Part of a small language model's weights: 18.3M parameters, 3907 steps.
Each number is 128 + 24 x the weight over its row's rms, rounded and kept within 0 to 255. Layers, rows and columns count from 0. Numbers have three digits each. The size before them is the row's rms in percent of the matrix's.

# layer 18 MLP up, 704x256, rms 0.118, rows 681-703, columns 32-63
107:111097135145168121146134156121084095158119114136137080127142093097117122154144103114116110101103
096:152119126144172124154131104119085101136116152169143125106139127106160135109112127113109115101124
096:123158143109162109144118157120132137103131110081175124141130116109104141102122131122111175117142
100:077122121097137097101111142117152136117096121117131137162150114122102122164124084136103108122123
096:143150142129104137139158081140121130099111155159125114118119116155111151100137097085130131140161
102:135114129172135111102140198142124135109124136096154136118133111118103140179148174107117131141126
106:129088163159146137145111130118138127152151146122075120121120073099104144132149152127128098066128
096:118086127101113164107131134140183151114077150103156125087113120145107173126152175159148137076152
099:141083156145168107136130138124126149110097125137090165145066108059168121108119114131132139121138
097:088132105153134125085156137099129137109145137105149144135109119117171161150192132094144113136098
094:086158136113132136174096102110100127123096151166163100095115168143163113134142135093133136114151
097:108143120094083129139138125150134146121134116116118155128095103173151092086127140124165110118180
100:153084131142172133089131161071101175080156135127099119128132149144081116087117123132094126138099
098:146160103119108148135108148137117070167111169088122126130116161146137155098096119155105135122181
099:132130119146155121144125084125130137085111137081104122146118123114120149167082098156112125121117
097:079127111118114092136122124150115100140080137162140104142152129108099181115130128111124108158100
101:101105117148137152174145137112158095146109141096090074102100107129118149099141126142111081151146
098:119120122150103131158094137085131094125115136095108134104089077129097149162130091155106109091152
099:140092120104152137112120125138103107118113110105110186076116133131115126129123139107135135134114
099:156178124098144212146147129112169175129123126130101108123172141094121087093165122093118146103123
103:099109103116133120151102065087147124092121110159180145151110110149151176136089132116132122155141
101:124111133124095078133142140165106176144137122112114093122155072127135137161147124112153121159178
102:118126147132130130170118112158098156109105133137104084181137146107145135144118121141134136146122
# layer 18 MLP down (transposed), 704x256, rms 0.115, rows 681-703, columns 32-63
105:165133132151174121142100114160111133085123173099127111124159150149101162108171152144131159163176
096:125137110096108122122124077195124164147139099125123123121101153104128140147169110121079123122131
098:170164082114133098150118152136138129146119178131107134093117146179153106166104113110155144127131
098:167143147121123134088125135143133138150108121106171147091127118120155146147075140093136128093120
102:114121129111121130140123116088125134157127130115135148166121088088060114162125123135142142155095
092:070131176121115129140141114103111117110153116134139092145129128155181149081108086148161113141154
104:140145106067134106104100133145093124125123137186156116119101152128124093133115102079147156153120
100:117173127130130091122178085107131142107100137107106140132120116139086113098122088129119099117126
105:124154128129122123139119122147155135126141165112132112125157102139112115156120132156090128139111
103:124162113164117137089146103188133164110099150163138107097171105154094148117104103092148134109131
090:143124124098138133110149134121145134120099123156065136142132150126073156115151104154106102120091
102:108135138143136140144114120139163134172116147146136146152117125152098165137122145141127133155121
102:120106132129104123133131100129122108119187122174117152159096130143075122111129163136161128128144
102:149143105087146149111129124125152150172154115127123137118085113117142165140117112155169110123115
099:117155132112108157168105111124116132138079151127075169166135159171148121108161090121157100108143
101:144129129127114100118103141129124110113177110132136119129144154131146125135123127106120143099149
103:124130147171107149080117126133101134146119126159110163179105141188147120099157144137113142087134
107:155142108141108125097105130094144161151099124156151123145138129085060109115103135123120169147099
100:116163141143148112117162132118126140091108118122116112151122126150113147108102101149127122121147
096:146173108133065135129109112139109130158111150150113125146157155115109124111115142093109125108104
101:152125125167168092138132106175114133135085115107117088153139158127119137130100143133155109126109
104:171169157149132152122170175129134090089121144149151141126155090176133112130092110145097117116135
103:145162118165116153146128114155164147097096093093120115146124127171122135103137116154139115131130
# layer 18 MLP gate, 704x256, rms 0.111, rows 682-703, columns 32-63
100:152148147140127091119123119077085135111110166139117169174106118136111128149141110093142127109136
101:114159111112087141102133085138123164101104108128137171123106058125105108119145112124101181139113
101:138102113114092154113094106131167134068096136125068127097097134122167135176139146114145093141082
094:107121159127118118118140126179097125102140126120087098109165102150162128127126082141137103111141
101:147123145156162155090102139132089129126154176073136144136106110121115147121126153109155110137149
099:137110144107097083133138146150105132114131116131134128087143145134131136134121120159153108171158
097:131104119072144125139121152173171139134110129143152126058117109127084149122099125110142121146080
104:080162140088121142087135087160108132140098116119123120118113117131126111106171139126142109134126
098:116152055146132073098093145088145127155136146129132118110068149165137123128116128136093129099108
096:102119124130143099112147117139141101137132126137133082124129149097110132083163128142096130129122
101:152100117127126146094179102152117119138144138167143132181128104076108160111125130133144077164136
100:137125135116116117093125139128171133141147158144136136182116125149088122076123117162125119134122
095:137135153104148098118170123127114138128105122106141061111132130122127127114131105145127143133099
098:090073123121142121123116141117142159152096165106146112133172128125118148121121141160115144134135
102:102114091115130090108146143099140121213125173140135116158127121113084111114148151138155106132118
098:113131157139093112120104100133134122131148116165136145187162161112124128123142137144124110106117
100:084064145184062130125142144114136103134128142140115108119118127112143091054141142111158154119114
100:164131072154111115088122127094144118093102136098113110107140126146075082108077136135156140075127
107:095154130119128163131148067128098162115161131128125152117152117140090125079138128132155136171114
103:132137121129170097126131141087171101135102117110137129140139137133146129103115114132108116155162
103:128125128130148148165096131150133162109139158136094132099160082154114111150183102180113139155136
102:167108077171189138106142095120127150140116136100132137126131109108183146130097149142163130140134